{"rope_base": 10000.0, "init": "normal", "init_std_o": 0.0, "optimizer": "adamw"}
Each number is 200 + 20 x the weight over the matrix's rms, rounded and kept within 0 to 999. Layers, rows and columns count from 0.

# layer 10 MLP gate, 704x256, rms 0.0479, rows 12-48, columns 192-255
186,185,216,208,211,184,166,202,201,191,171,194,211,197,228,208,218,204,198,247,210,218,226,184,199,225,230,171,207,228,190,185,188,209,201,202,167,202,175,174,169,226,181,200,177,192,196,191,177,230,194,182,190,187,214,203,208,216,199,187,172,222,224,226
208,223,205,238,186,179,208,180,152,191,214,198,182,168,179,194,219,194,183,201,194,186,223,221,202,233,233,199,202,199,201,210,192,207,208,226,199,195,180,219,198,190,187,210,252,210,227,204,195,240,209,208,218,199,244,205,192,182,214,210,234,198,176,196
169,200,202,237,188,205,232,222,219,244,216,188,195,211,203,174,205,188,188,224,183,201,193,183,195,223,199,165,205,186,172,165,186,190,214,223,170,213,182,163,159,214,218,217,175,181,207,215,191,177,188,215,206,208,174,181,174,235,186,209,154,220,189,202
158,170,178,224,168,222,215,196,215,210,165,196,213,195,217,182,201,183,204,191,171,174,212,183,222,201,227,210,208,227,201,210,198,183,177,202,171,163,205,224,167,185,206,203,213,209,229,190,162,175,207,201,175,208,190,213,211,176,190,188,178,202,206,194
202,192,197,180,173,198,203,211,223,193,180,228,151,180,176,223,197,230,186,167,227,195,210,176,220,188,191,207,204,209,165,208,164,179,215,176,217,205,213,248,226,214,218,226,197,192,247,223,194,222,173,186,217,187,150,204,243,161,191,192,215,187,192,215
197,236,181,190,192,182,165,171,208,218,185,229,204,187,219,236,179,188,229,176,221,200,199,187,187,209,202,213,226,205,179,205,196,166,208,230,202,209,216,208,165,207,194,246,205,170,165,215,196,206,187,176,180,205,209,185,175,174,215,168,209,227,245,188
218,173,209,209,206,213,183,218,205,211,224,209,190,233,205,206,185,222,217,170,211,230,222,198,202,182,185,206,191,187,196,195,203,198,222,227,229,201,235,230,227,207,167,213,218,228,226,213,219,212,191,203,219,192,200,192,201,203,235,185,148,175,215,184
197,234,182,184,166,177,164,204,215,191,198,215,205,164,216,217,194,219,203,215,194,182,201,183,197,226,202,186,187,185,164,189,162,197,181,185,176,200,210,219,211,207,209,200,201,170,183,187,156,191,199,252,191,197,219,203,193,209,184,230,157,210,205,203
217,214,204,205,155,198,180,182,178,192,200,203,243,200,190,191,219,201,216,222,217,208,223,182,214,225,204,208,191,194,223,219,195,173,237,170,173,202,187,166,193,220,194,224,189,213,217,199,163,199,166,189,162,162,230,195,257,207,208,223,207,203,177,188
195,189,182,171,179,181,209,218,207,228,153,187,186,221,202,209,182,202,172,189,185,209,172,199,229,235,181,212,188,242,190,218,207,191,216,180,203,200,195,227,206,214,226,192,203,219,200,227,168,158,225,204,208,199,206,156,182,203,208,174,211,174,219,186
203,179,200,220,204,183,207,210,179,199,172,212,211,207,182,201,233,181,175,212,231,201,189,209,183,201,204,189,170,224,163,233,198,154,220,183,211,231,183,173,216,196,186,194,194,198,205,195,188,210,156,224,215,197,196,194,186,197,200,219,225,212,192,167
238,188,240,197,206,185,187,177,223,241,202,223,168,222,174,186,186,150,210,239,177,238,193,199,200,199,196,195,205,219,200,200,227,209,207,211,193,203,152,208,180,206,197,223,221,216,208,176,208,178,202,187,215,185,189,196,217,207,203,183,190,226,196,175
175,211,181,203,202,189,195,208,178,204,194,200,181,200,165,187,168,204,203,176,193,219,211,199,181,207,158,178,165,222,194,242,166,237,167,195,205,192,185,227,156,193,184,203,247,212,214,196,141,204,196,244,203,199,194,182,200,207,197,219,195,150,220,201
203,173,230,235,176,203,191,210,189,201,182,191,225,165,205,202,218,199,222,227,192,201,204,208,238,204,182,181,198,188,206,200,224,157,230,201,183,197,177,182,184,163,187,176,199,191,215,166,204,225,182,191,207,189,176,183,184,218,204,184,209,223,212,194
200,186,187,180,208,206,178,175,205,200,198,211,170,153,194,230,200,195,168,225,243,204,193,208,183,206,202,241,200,199,197,190,204,185,187,197,141,175,197,192,165,218,187,207,195,168,181,197,207,202,191,210,197,172,185,181,208,201,168,198,227,204,222,195
172,209,208,185,204,195,244,213,201,219,207,204,215,218,180,239,186,213,184,217,181,194,189,246,176,182,219,184,175,198,191,227,228,205,175,211,181,225,181,188,195,219,207,190,205,211,192,200,217,204,184,195,191,213,198,167,182,211,174,208,195,188,218,200
174,180,173,216,232,244,201,173,223,165,183,193,167,187,213,208,185,197,213,215,224,228,181,221,197,168,185,205,195,215,209,186,168,183,202,188,204,228,204,194,219,224,194,210,220,165,179,236,195,197,224,189,216,180,227,182,227,178,206,190,194,200,209,169
210,181,170,210,191,205,200,186,246,200,173,199,196,199,202,183,216,212,190,200,194,197,219,242,175,166,182,191,193,196,161,167,211,197,180,208,208,193,200,161,180,223,192,233,220,174,181,215,230,222,184,204,178,194,200,194,179,212,215,164,204,216,182,208
210,191,169,214,222,161,179,180,189,216,189,192,172,209,185,219,236,212,167,202,195,188,162,193,211,180,195,203,168,196,209,202,192,176,201,174,182,171,188,201,245,225,227,181,166,226,197,175,216,195,175,214,215,196,221,210,178,213,178,191,183,184,218,199
153,189,219,214,202,191,199,198,194,179,213,179,194,195,208,204,219,188,207,217,170,227,212,190,252,208,163,172,216,179,192,209,181,195,196,214,220,178,196,197,201,210,201,180,204,185,187,183,206,209,194,179,185,164,201,212,238,215,159,216,190,214,188,150
204,206,193,187,199,197,195,203,232,201,204,218,216,201,202,211,191,192,212,192,208,203,194,208,227,227,236,193,218,202,190,186,235,167,186,205,218,208,178,224,192,193,192,206,211,195,204,223,223,206,178,174,219,178,215,157,259,240,176,227,215,220,227,210
206,229,187,192,192,168,240,180,203,230,211,217,208,206,185,230,235,184,206,235,221,189,192,207,174,185,214,248,187,225,190,197,186,195,185,208,186,228,208,178,195,245,212,171,189,188,179,194,208,203,192,209,206,221,220,206,230,189,206,207,203,221,215,228
215,184,235,174,202,211,215,174,171,231,170,187,199,191,240,197,168,193,202,240,210,203,217,237,202,200,204,186,206,205,214,217,235,215,187,209,223,205,199,198,184,217,189,223,203,218,197,225,207,199,176,137,213,194,193,221,192,173,214,192,213,197,230,181
211,184,226,193,206,189,191,221,214,210,207,199,203,199,174,178,228,193,195,202,202,214,199,228,211,209,188,155,201,215,211,188,222,188,196,235,226,198,182,220,167,167,198,190,209,230,171,214,234,179,186,193,179,236,208,183,222,214,164,197,154,192,160,210
197,227,197,208,175,210,133,196,174,216,201,207,177,187,220,204,156,184,205,200,227,249,185,183,171,208,241,199,158,227,195,186,199,210,186,206,210,188,186,197,211,212,212,179,211,216,176,200,201,196,215,172,230,193,198,227,174,217,168,191,211,200,210,178
225,205,197,210,211,179,200,189,216,218,196,201,222,229,222,196,181,179,146,209,224,210,208,220,211,187,178,191,180,223,182,187,181,195,203,228,177,178,168,222,183,222,195,186,173,188,199,203,238,234,178,218,194,204,197,199,194,196,172,194,182,217,181,180
226,204,182,219,183,194,209,162,216,217,248,222,187,196,172,188,189,177,199,224,206,173,223,215,240,207,187,175,171,191,175,233,164,185,184,199,195,200,205,232,197,192,186,214,199,198,194,216,216,170,202,174,219,191,218,208,226,191,191,247,228,188,171,175
188,210,172,222,191,201,196,204,217,209,201,163,231,194,181,175,193,143,184,216,204,208,197,190,200,217,225,187,197,219,188,208,199,217,187,214,176,199,189,211,182,194,199,172,177,193,176,193,191,163,203,178,176,172,166,194,184,249,216,223,185,242,196,198
177,187,196,198,192,213,209,193,186,221,219,176,163,194,213,163,193,193,206,178,234,219,209,229,210,196,202,220,191,219,214,222,210,204,235,132,201,206,216,229,183,202,183,191,184,196,207,207,192,197,224,188,224,207,227,155,177,212,206,231,201,191,201,212
201,210,189,234,213,186,199,179,196,191,214,201,219,192,195,180,184,224,200,132,213,214,197,208,199,188,206,204,212,194,210,207,216,203,172,234,186,176,196,187,190,220,231,213,192,199,172,179,210,208,179,161,170,213,192,183,199,183,190,182,230,226,185,202
182,195,227,210,172,192,185,186,187,229,218,216,212,183,221,181,177,188,221,219,187,194,180,180,236,178,196,169,187,233,200,200,195,208,207,254,190,236,218,212,184,219,204,210,239,228,212,205,192,237,242,209,196,201,208,191,210,199,205,232,199,180,208,201
207,187,191,223,169,208,197,123,177,222,217,195,215,215,196,232,183,195,213,226,224,214,214,192,156,214,201,211,219,191,188,195,240,183,197,190,210,194,201,208,204,191,233,190,201,167,206,189,199,199,189,180,211,170,181,208,180,185,193,199,231,189,227,167
202,194,228,185,176,206,216,209,213,211,190,201,234,199,202,213,186,218,194,229,182,226,213,228,197,205,186,177,190,207,235,199,218,221,162,225,198,193,182,229,210,221,166,197,204,215,208,206,200,190,200,185,182,216,190,194,210,192,183,209,216,211,231,205
246,190,156,233,181,203,140,196,188,188,216,188,239,181,193,211,183,186,198,180,185,214,199,176,225,214,174,246,204,215,222,195,214,181,202,204,180,209,206,228,195,196,239,212,261,239,176,162,198,182,193,225,203,181,205,215,213,209,208,181,206,174,251,199
229,250,206,166,183,172,221,199,163,211,194,197,212,184,182,178,172,191,221,215,188,196,216,196,174,209,212,188,221,208,242,198,202,209,220,179,194,179,209,208,179,184,202,212,179,172,202,190,238,195,192,174,186,205,191,177,187,236,208,180,207,208,189,223
220,220,218,203,184,211,147,184,167,179,185,204,193,219,201,211,175,222,203,244,227,217,168,216,155,197,163,209,182,241,221,202,210,196,170,216,191,215,194,211,225,221,191,221,197,201,162,229,211,199,165,190,193,216,221,212,194,201,179,203,230,227,213,166
183,201,202,194,211,175,254,135,229,228,199,185,245,195,182,181,244,191,133,243,154,195,213,225,223,179,202,191,192,232,217,213,196,185,195,218,158,207,220,174,235,203,197,243,203,210,244,206,215,185,203,179,203,192,196,190,187,188,221,184,190,193,220,252
# layer 10 MLP up, 704x256, rms 0.0485, rows 12-47, columns 192-255
230,227,204,175,147,200,207,167,216,213,190,198,166,199,221,197,182,160,222,177,217,213,192,246,203,165,211,244,246,224,148,203,206,183,193,199,175,208,169,228,203,178,228,219,209,198,190,205,180,200,259,165,212,195,241,229,216,193,185,203,228,188,204,224
225,193,198,185,202,190,213,221,205,205,191,182,221,208,221,237,219,201,202,184,181,200,157,217,195,198,209,196,203,171,236,200,215,220,232,215,221,179,184,207,221,210,159,211,191,229,169,218,209,209,207,192,161,200,235,208,199,167,182,168,186,196,218,196
203,223,178,198,233,220,215,180,212,178,198,205,199,225,227,209,210,224,176,186,222,222,181,175,153,200,222,196,215,217,167,219,221,170,202,188,181,213,199,194,224,209,198,177,201,199,169,201,188,203,229,191,175,230,211,200,183,182,157,209,212,201,208,226
225,185,199,244,219,217,219,211,200,183,185,190,179,206,213,203,203,170,217,220,206,206,214,241,201,197,208,186,246,190,205,226,172,177,183,206,217,218,209,205,188,197,181,238,208,196,214,154,200,213,208,185,214,221,186,222,229,195,181,173,190,230,183,206
175,231,206,182,261,220,218,204,182,202,216,196,213,175,218,176,199,178,192,201,203,197,173,217,241,177,235,146,192,210,229,210,213,212,188,205,199,167,212,180,218,176,188,190,226,182,184,183,206,210,174,204,222,173,226,176,201,222,160,219,200,206,198,209
170,214,213,215,219,224,253,201,213,176,195,183,168,216,189,167,179,188,188,196,153,174,188,171,204,172,181,183,182,200,236,196,229,225,226,214,212,194,210,197,200,199,193,196,188,205,204,204,165,185,219,179,193,199,181,197,227,207,164,199,199,184,204,182
203,175,169,176,189,170,201,177,219,153,210,191,197,194,190,186,196,214,201,210,195,209,148,196,209,200,180,185,202,221,227,192,230,178,183,218,212,205,209,172,242,221,201,176,193,215,187,197,178,247,226,177,211,203,180,157,186,185,195,194,180,195,196,215
178,194,197,208,208,228,201,216,228,163,170,176,221,206,205,213,203,181,220,189,215,226,160,140,185,220,192,185,215,191,222,203,198,179,159,227,214,208,204,215,206,201,174,202,157,212,195,188,197,201,177,244,189,202,225,194,224,223,193,197,218,182,181,215
212,184,180,189,215,231,177,214,206,212,183,206,203,191,198,179,228,192,204,240,200,185,182,214,200,204,189,162,229,221,221,196,200,200,187,188,214,237,177,193,168,226,203,222,206,197,168,223,228,163,177,203,220,246,208,196,206,189,188,201,245,232,211,205
231,177,173,207,158,209,170,265,226,203,194,205,165,195,185,223,186,204,234,182,213,195,182,214,210,202,202,180,196,179,199,243,176,182,227,215,183,189,196,207,223,270,196,190,223,193,217,183,187,212,195,204,174,215,181,211,243,201,191,213,202,202,204,204
184,167,186,209,186,198,169,167,237,193,185,187,167,215,187,220,201,170,196,203,206,191,183,203,211,232,154,205,191,204,188,189,208,191,232,249,213,166,209,199,191,206,207,199,191,177,185,200,174,183,213,228,221,170,202,186,200,182,210,194,158,224,204,185
199,210,186,199,215,206,176,171,204,188,215,173,188,243,168,224,217,207,230,212,200,198,182,197,147,205,172,176,200,221,207,196,217,224,186,163,237,198,169,216,192,199,215,186,178,174,231,197,166,180,203,189,197,180,196,184,210,211,168,163,194,232,173,224
224,210,243,211,208,170,205,185,241,206,187,150,204,183,173,199,247,250,199,208,165,194,205,177,210,203,182,195,196,188,184,207,182,199,196,188,245,199,181,209,210,198,175,146,230,166,176,180,174,187,204,211,223,217,165,216,225,175,186,203,187,225,204,194
215,223,192,187,178,203,194,173,201,173,209,171,168,199,193,199,205,191,183,223,231,209,174,225,199,203,214,225,211,204,178,220,200,207,205,237,176,168,203,234,167,237,198,246,213,200,211,178,225,203,173,235,194,184,202,204,221,172,233,210,238,183,192,235
200,188,200,203,220,193,198,207,208,206,203,228,198,231,196,193,194,188,220,169,234,205,188,197,227,168,205,214,183,197,203,233,226,222,208,209,235,193,208,200,189,216,174,203,184,184,204,175,222,175,173,194,189,200,230,208,177,224,205,207,222,203,187,203
217,224,215,218,196,194,199,160,205,173,203,228,192,203,177,200,209,186,210,190,178,188,159,224,196,195,200,211,225,191,179,192,209,219,224,182,202,202,197,190,222,146,212,208,185,219,220,212,189,225,201,188,236,154,185,190,171,214,222,186,187,180,189,196
219,192,220,233,206,207,186,216,205,181,194,174,182,213,177,218,197,169,185,238,208,191,250,244,151,212,188,159,191,199,222,184,192,222,235,200,235,222,170,187,196,148,206,177,214,196,203,199,210,185,213,201,209,193,214,195,152,172,176,205,207,191,200,202
208,219,210,194,192,180,179,190,223,227,203,169,190,198,192,190,198,185,172,195,197,216,195,199,181,187,193,169,185,209,192,204,184,221,239,198,188,220,168,180,174,211,219,197,194,213,195,200,207,218,199,192,172,172,191,203,189,201,196,238,216,146,203,209
163,207,189,198,196,197,209,187,187,189,196,196,172,186,159,207,168,213,250,172,198,178,188,209,162,183,179,170,208,210,207,212,179,187,186,197,209,214,202,240,223,179,156,180,200,201,232,203,213,201,183,186,162,216,188,197,187,197,218,218,202,206,192,187
171,208,198,205,202,185,203,193,243,204,225,175,183,209,188,178,201,214,169,175,239,197,206,213,239,231,217,228,179,209,168,240,218,236,194,201,222,192,205,202,181,193,218,179,228,175,195,166,182,173,228,190,215,196,213,149,212,189,214,196,199,171,217,211
199,200,202,187,241,188,206,189,208,199,213,210,196,213,189,219,195,168,208,196,205,190,181,200,205,214,217,239,216,174,187,186,224,208,195,205,240,166,181,228,168,193,228,222,192,182,236,176,222,189,190,187,169,241,174,233,184,215,224,205,204,253,172,214
207,152,229,210,210,228,231,199,204,227,199,161,173,188,224,204,216,196,219,163,169,169,189,224,188,220,225,200,202,213,235,252,197,178,228,231,228,227,194,199,206,192,228,204,200,187,192,200,175,206,203,212,197,185,230,211,210,226,190,192,210,185,204,187
238,186,183,256,213,191,194,215,182,193,236,195,195,192,173,178,224,184,190,176,208,188,170,221,198,189,245,154,193,223,220,208,185,199,191,178,186,180,230,185,233,239,195,209,213,196,181,160,189,213,220,223,195,189,179,185,209,184,225,185,212,196,163,199
208,206,222,216,197,208,230,224,202,203,206,218,191,217,207,252,194,219,204,168,212,197,182,169,186,189,173,194,167,212,210,184,173,244,167,188,181,193,221,182,189,192,197,204,189,199,198,195,217,191,235,222,170,238,193,216,202,159,179,188,204,172,213,197
180,209,220,209,207,227,196,223,189,192,180,207,185,155,208,151,188,179,185,233,194,215,212,233,194,198,234,247,215,176,217,164,202,182,188,210,199,227,156,187,201,209,217,217,207,231,204,192,179,187,199,201,241,167,211,189,175,201,197,175,201,213,186,202
210,151,218,175,210,219,198,231,198,214,180,194,159,166,200,203,228,245,241,208,200,185,217,197,192,234,199,202,169,196,233,171,193,229,194,169,211,186,213,233,221,187,195,192,205,257,176,188,193,161,213,176,230,195,212,186,192,194,195,205,205,232,193,182
180,180,182,200,221,222,195,209,197,165,170,195,209,172,207,171,207,195,215,153,166,199,211,192,204,196,233,232,201,181,206,221,181,191,245,229,196,213,178,211,249,181,216,215,162,216,176,193,219,208,185,188,177,228,199,183,236,198,188,210,203,199,200,207
232,180,164,222,191,194,222,164,204,200,184,189,196,198,210,211,218,174,212,188,213,195,204,194,187,170,198,196,174,196,201,193,189,210,226,171,150,168,189,182,176,178,199,163,193,194,185,209,223,170,201,218,210,212,200,201,224,225,224,201,166,197,200,193
188,168,195,186,188,181,184,211,208,172,183,233,201,187,196,185,176,191,232,211,224,194,174,230,173,224,171,218,194,203,217,167,212,191,231,194,190,199,217,196,189,184,229,194,155,187,176,221,171,192,193,190,199,221,219,203,220,215,239,204,208,171,193,205
201,204,227,183,199,172,206,208,204,201,239,158,201,220,238,210,197,189,169,187,240,172,194,197,202,191,187,220,196,183,191,216,164,191,231,212,197,208,178,189,178,200,193,220,187,201,178,229,191,196,209,189,216,218,226,176,199,184,220,195,200,192,240,171
211,214,172,199,174,165,201,187,238,167,186,209,190,198,199,201,182,208,248,189,205,193,188,201,204,215,217,221,211,191,237,224,179,174,214,197,199,169,197,129,221,190,231,171,184,209,180,182,211,229,209,201,228,199,188,165,213,213,195,210,183,190,203,195
249,214,174,167,213,208,213,217,216,175,216,187,210,197,217,177,177,215,168,168,199,217,216,195,226,172,167,201,189,201,182,175,208,183,190,181,210,175,193,203,217,195,206,174,195,215,184,168,193,222,195,228,184,179,193,180,192,209,198,227,173,180,220,191
185,203,211,202,207,186,175,199,204,195,225,181,196,208,208,240,194,156,196,163,198,181,220,158,188,227,199,226,189,174,207,208,151,208,178,194,212,218,207,217,207,202,200,188,223,233,213,184,199,210,196,181,180,174,175,229,198,219,245,204,170,215,210,197
198,187,215,171,171,168,245,189,193,184,165,176,153,158,200,200,223,192,230,229,194,192,190,204,184,187,194,182,206,153,191,180,216,234,228,206,179,199,157,180,197,204,171,200,157,186,212,200,214,222,188,152,196,221,197,221,164,218,210,216,174,173,161,192
182,204,238,168,181,202,199,218,219,207,196,252,189,200,192,191,237,182,210,200,216,190,185,181,198,201,247,201,213,225,164,199,210,189,183,180,162,221,194,182,195,193,217,208,199,179,189,184,180,184,214,171,220,208,157,214,220,222,213,185,182,204,230,209
240,241,206,177,180,209,201,234,188,219,218,231,216,208,207,196,191,200,199,197,248,225,171,189,204,173,207,203,183,169,228,209,184,169,211,240,189,217,205,171,196,205,236,204,215,202,177,221,202,222,201,204,190,206,245,187,206,227,172,199,204,205,219,167
# layer 10 MLP down (transposed), 704x256, rms 0.0458, rows 12-47, columns 192-255
194,212,205,190,175,158,180,195,198,178,181,175,202,198,203,189,219,231,231,177,199,238,219,197,199,215,189,166,192,221,179,188,210,200,184,201,181,210,217,166,162,197,176,210,184,193,198,213,189,197,209,212,201,187,183,199,188,191,193,209,183,220,224,143
206,196,192,189,178,202,215,190,228,230,209,183,183,198,211,214,222,220,204,198,208,203,201,206,194,199,214,182,196,219,208,198,214,200,206,216,193,218,209,194,231,181,170,169,188,186,186,243,201,199,202,223,209,200,184,193,213,202,194,192,189,205,180,271
183,195,183,186,217,211,224,161,210,186,224,144,202,198,246,209,197,207,208,203,207,167,250,181,175,182,199,211,189,239,191,186,207,180,231,162,227,228,214,201,175,217,215,182,179,199,186,188,204,207,174,184,195,197,161,170,188,158,201,179,208,194,208,179
230,205,193,229,168,192,204,174,187,183,183,188,202,190,223,181,191,201,201,210,213,192,210,197,199,200,214,228,203,202,171,189,166,193,175,151,206,242,212,197,223,215,173,200,200,224,202,205,183,215,189,214,221,191,195,230,222,227,213,181,199,186,204,154
194,216,182,203,253,191,182,198,185,207,206,180,188,173,228,201,227,175,165,193,199,200,176,215,202,171,230,180,184,191,233,185,199,204,235,191,207,216,201,155,189,186,219,210,244,188,197,153,209,212,211,230,253,194,213,142,176,205,149,210,220,212,206,240
176,207,176,197,186,181,194,207,172,209,230,205,214,168,198,188,223,203,174,210,169,245,218,156,219,228,184,190,184,217,195,194,185,206,179,164,178,200,177,186,230,210,237,195,226,212,239,217,179,187,194,181,207,183,231,247,207,187,191,211,209,253,208,208
223,227,206,206,220,209,183,180,206,221,228,192,199,182,198,168,214,191,206,200,199,218,176,200,204,222,192,217,207,195,205,217,201,158,217,193,199,202,179,187,207,197,212,182,225,196,218,180,184,195,210,189,202,211,175,207,189,212,219,215,213,210,200,94
202,215,222,210,227,206,215,186,202,212,206,182,200,194,183,219,188,191,203,166,202,216,187,205,216,217,211,174,207,193,205,193,231,198,183,249,206,195,216,153,206,199,220,176,211,239,177,214,179,216,187,211,197,227,204,207,198,220,195,210,246,222,207,237
192,182,214,147,210,209,168,185,223,214,208,196,223,211,174,214,201,187,209,194,203,172,200,200,163,188,206,182,188,170,192,193,244,191,180,174,194,196,224,209,197,187,220,180,219,221,182,205,221,181,190,205,172,219,198,192,217,179,193,176,177,169,189,257
206,197,225,187,214,212,190,234,193,190,215,209,216,198,188,212,214,204,190,167,184,222,199,196,191,190,183,168,210,189,241,199,208,188,210,195,217,233,207,209,197,187,225,173,203,206,157,194,236,211,177,212,168,196,194,186,197,205,180,190,181,218,208,148
194,193,256,238,213,207,209,198,177,215,183,183,189,198,211,206,179,140,196,198,206,202,210,208,207,238,212,198,227,182,201,205,185,213,236,195,222,226,186,187,205,193,201,194,184,177,196,205,197,188,192,200,191,196,202,196,189,176,218,215,224,193,208,212
201,198,161,168,202,186,236,211,196,189,196,198,207,173,212,208,253,230,217,197,245,209,187,209,237,208,209,186,188,178,189,184,199,195,200,235,192,219,226,193,235,184,175,199,192,159,204,201,180,196,160,235,172,233,206,194,193,210,201,200,213,158,193,203
210,217,180,228,185,204,179,227,199,176,228,213,191,194,204,194,193,165,190,201,206,199,191,252,186,219,219,202,243,179,199,177,208,205,194,234,188,211,193,232,173,236,200,230,191,193,215,210,255,186,210,217,221,201,190,189,199,194,206,203,221,195,167,265
156,180,248,219,205,208,204,182,227,151,221,225,199,180,189,191,202,201,185,193,197,182,222,165,207,221,202,175,187,212,205,181,192,190,219,195,181,170,189,186,226,197,184,211,203,202,173,207,217,229,197,207,200,189,176,190,211,206,222,185,205,226,217,246
213,180,197,155,204,208,209,200,200,208,182,211,214,190,193,187,180,207,214,196,188,175,200,197,170,192,218,195,197,197,188,183,183,202,220,233,222,212,198,199,230,213,238,228,217,178,198,202,206,198,169,203,179,214,204,206,179,207,188,214,185,209,156,193
207,151,249,158,196,206,186,217,199,191,219,203,209,179,191,192,197,207,187,194,235,219,218,194,183,181,147,202,189,186,211,182,214,193,198,204,178,203,221,214,182,191,164,159,213,187,213,221,238,247,211,215,225,186,188,210,205,165,213,214,202,170,190,182
211,176,194,188,189,182,218,216,176,228,190,188,196,199,189,186,205,166,198,221,190,217,179,205,225,199,220,194,205,202,188,207,237,193,183,194,188,190,195,198,155,204,183,155,198,207,173,187,213,201,184,161,209,192,194,200,204,240,187,221,196,186,196,154
205,217,218,186,193,233,201,207,215,183,224,205,244,193,204,176,183,217,209,244,196,191,216,231,209,231,187,203,206,167,206,183,209,187,173,219,182,174,201,188,189,200,199,225,196,170,167,213,226,214,182,179,192,214,237,185,187,172,196,152,207,210,166,182
185,172,210,182,187,196,184,202,217,191,209,200,219,172,218,146,229,205,174,204,188,197,244,212,227,183,204,221,186,203,187,179,234,212,214,203,201,195,213,216,182,194,215,191,227,192,186,213,146,220,177,202,215,224,184,203,253,180,216,211,180,206,210,191
172,218,188,207,210,212,197,192,167,167,207,224,223,193,233,207,193,193,197,200,164,220,209,190,192,206,192,181,212,198,231,182,170,216,179,217,213,174,173,189,205,203,201,194,206,207,203,201,205,232,195,181,206,191,196,245,204,202,168,175,187,185,205,181
178,178,200,192,188,183,229,176,218,186,181,206,243,210,224,227,183,198,195,168,195,223,196,213,198,194,196,252,200,215,217,188,213,223,185,153,185,169,178,201,187,198,225,199,165,174,194,177,200,201,185,179,186,230,178,173,207,192,184,192,208,189,211,191
214,232,202,195,211,185,216,139,179,211,193,253,183,205,182,196,165,204,177,214,240,191,196,194,167,195,184,235,188,230,188,204,211,172,221,242,201,192,178,202,165,232,234,200,187,193,228,178,198,192,237,181,192,206,195,232,232,204,228,224,218,195,218,216
202,165,189,211,193,168,180,218,230,184,178,162,193,188,171,216,199,185,212,222,205,233,202,230,183,183,199,225,143,195,173,177,165,162,184,225,189,192,176,159,155,214,179,191,192,208,220,176,175,175,153,209,193,194,196,216,219,190,198,172,205,189,192,175
172,204,206,185,205,185,170,181,179,183,205,213,183,215,206,188,219,182,183,175,193,173,224,198,189,169,185,220,184,217,185,219,223,169,248,199,218,212,216,207,195,186,201,235,188,210,235,214,175,202,199,193,222,195,180,206,196,198,202,203,216,194,206,216
206,192,215,195,180,204,250,205,177,217,171,207,174,225,232,228,173,196,204,161,200,189,159,162,188,223,220,184,169,203,150,162,181,193,200,231,201,196,208,173,181,217,215,178,193,198,195,199,194,206,234,195,197,219,206,163,204,185,171,222,217,201,214,205
203,168,196,232,214,211,221,202,198,197,209,181,202,186,199,197,164,206,208,194,237,205,186,189,199,224,220,174,177,209,228,174,175,187,175,175,217,192,213,245,239,225,173,157,203,206,193,199,176,195,225,206,151,182,179,197,176,214,150,194,157,230,213,272
202,191,190,181,213,218,189,201,188,188,190,163,189,196,214,237,234,220,191,173,165,219,185,191,177,223,199,206,236,187,217,217,219,202,267,219,209,193,158,184,191,183,200,216,212,176,199,169,195,214,179,176,184,211,185,186,189,195,178,158,234,189,201,215
206,215,202,209,189,199,209,199,222,192,188,189,192,197,170,189,199,212,234,169,172,171,190,190,217,192,189,229,181,165,206,196,198,196,203,189,223,210,187,205,202,202,216,201,194,188,220,206,202,232,222,185,199,195,211,192,220,218,183,205,208,221,205,232
179,193,205,187,214,208,210,189,171,138,201,225,226,197,192,207,163,202,205,217,170,175,216,194,188,206,210,177,231,193,227,196,174,201,159,238,196,194,182,179,204,185,211,212,221,198,192,234,205,213,177,208,223,204,194,242,198,226,193,176,192,182,194,187
211,208,185,219,217,189,183,182,188,191,184,206,197,169,191,169,194,203,230,192,221,204,207,187,204,156,196,204,205,151,228,181,197,207,200,150,208,195,195,207,221,228,214,215,185,195,195,192,196,200,208,200,173,223,170,213,189,233,188,185,206,205,151,220
180,220,186,221,228,203,195,197,195,188,227,214,187,203,210,167,189,194,205,198,185,200,185,180,210,218,182,210,200,217,198,175,187,196,206,212,198,178,193,206,212,177,192,175,188,192,192,208,186,162,186,201,206,200,196,205,216,138,175,187,193,196,191,235
181,206,200,154,194,201,206,215,190,217,212,202,160,203,189,195,158,215,175,179,198,191,213,248,196,206,200,215,236,207,206,176,227,211,212,227,190,240,213,230,191,225,202,221,198,201,185,171,200,176,195,234,194,179,200,169,176,201,185,211,173,191,195,232
221,208,203,191,186,199,238,198,183,184,211,171,173,185,196,189,236,181,193,183,200,213,153,197,242,204,219,201,190,202,208,177,200,204,192,177,198,202,233,200,194,201,187,220,216,186,205,210,208,209,202,217,226,219,190,206,199,213,211,176,207,175,205,192
194,193,169,244,179,201,166,205,210,191,236,194,254,217,202,202,197,190,193,181,183,220,228,199,258,244,202,227,167,217,189,208,201,169,215,212,197,203,190,196,211,204,219,202,228,216,201,173,204,186,212,205,208,193,199,186,219,180,191,191,200,188,224,197
216,208,209,201,208,189,223,178,195,189,178,213,223,214,217,207,208,210,189,211,183,184,204,203,205,217,220,213,222,236,239,196,205,225,197,234,187,177,192,181,186,216,185,177,220,197,224,188,184,218,174,190,211,184,184,176,193,228,234,158,170,190,193,186
245,199,224,215,215,186,188,178,205,167,167,199,218,176,184,193,191,203,202,183,181,219,187,183,188,187,204,209,209,185,194,186,196,167,167,184,202,182,214,226,219,177,203,208,207,211,176,207,240,191,190,202,192,209,177,201,193,231,199,204,200,225,197,171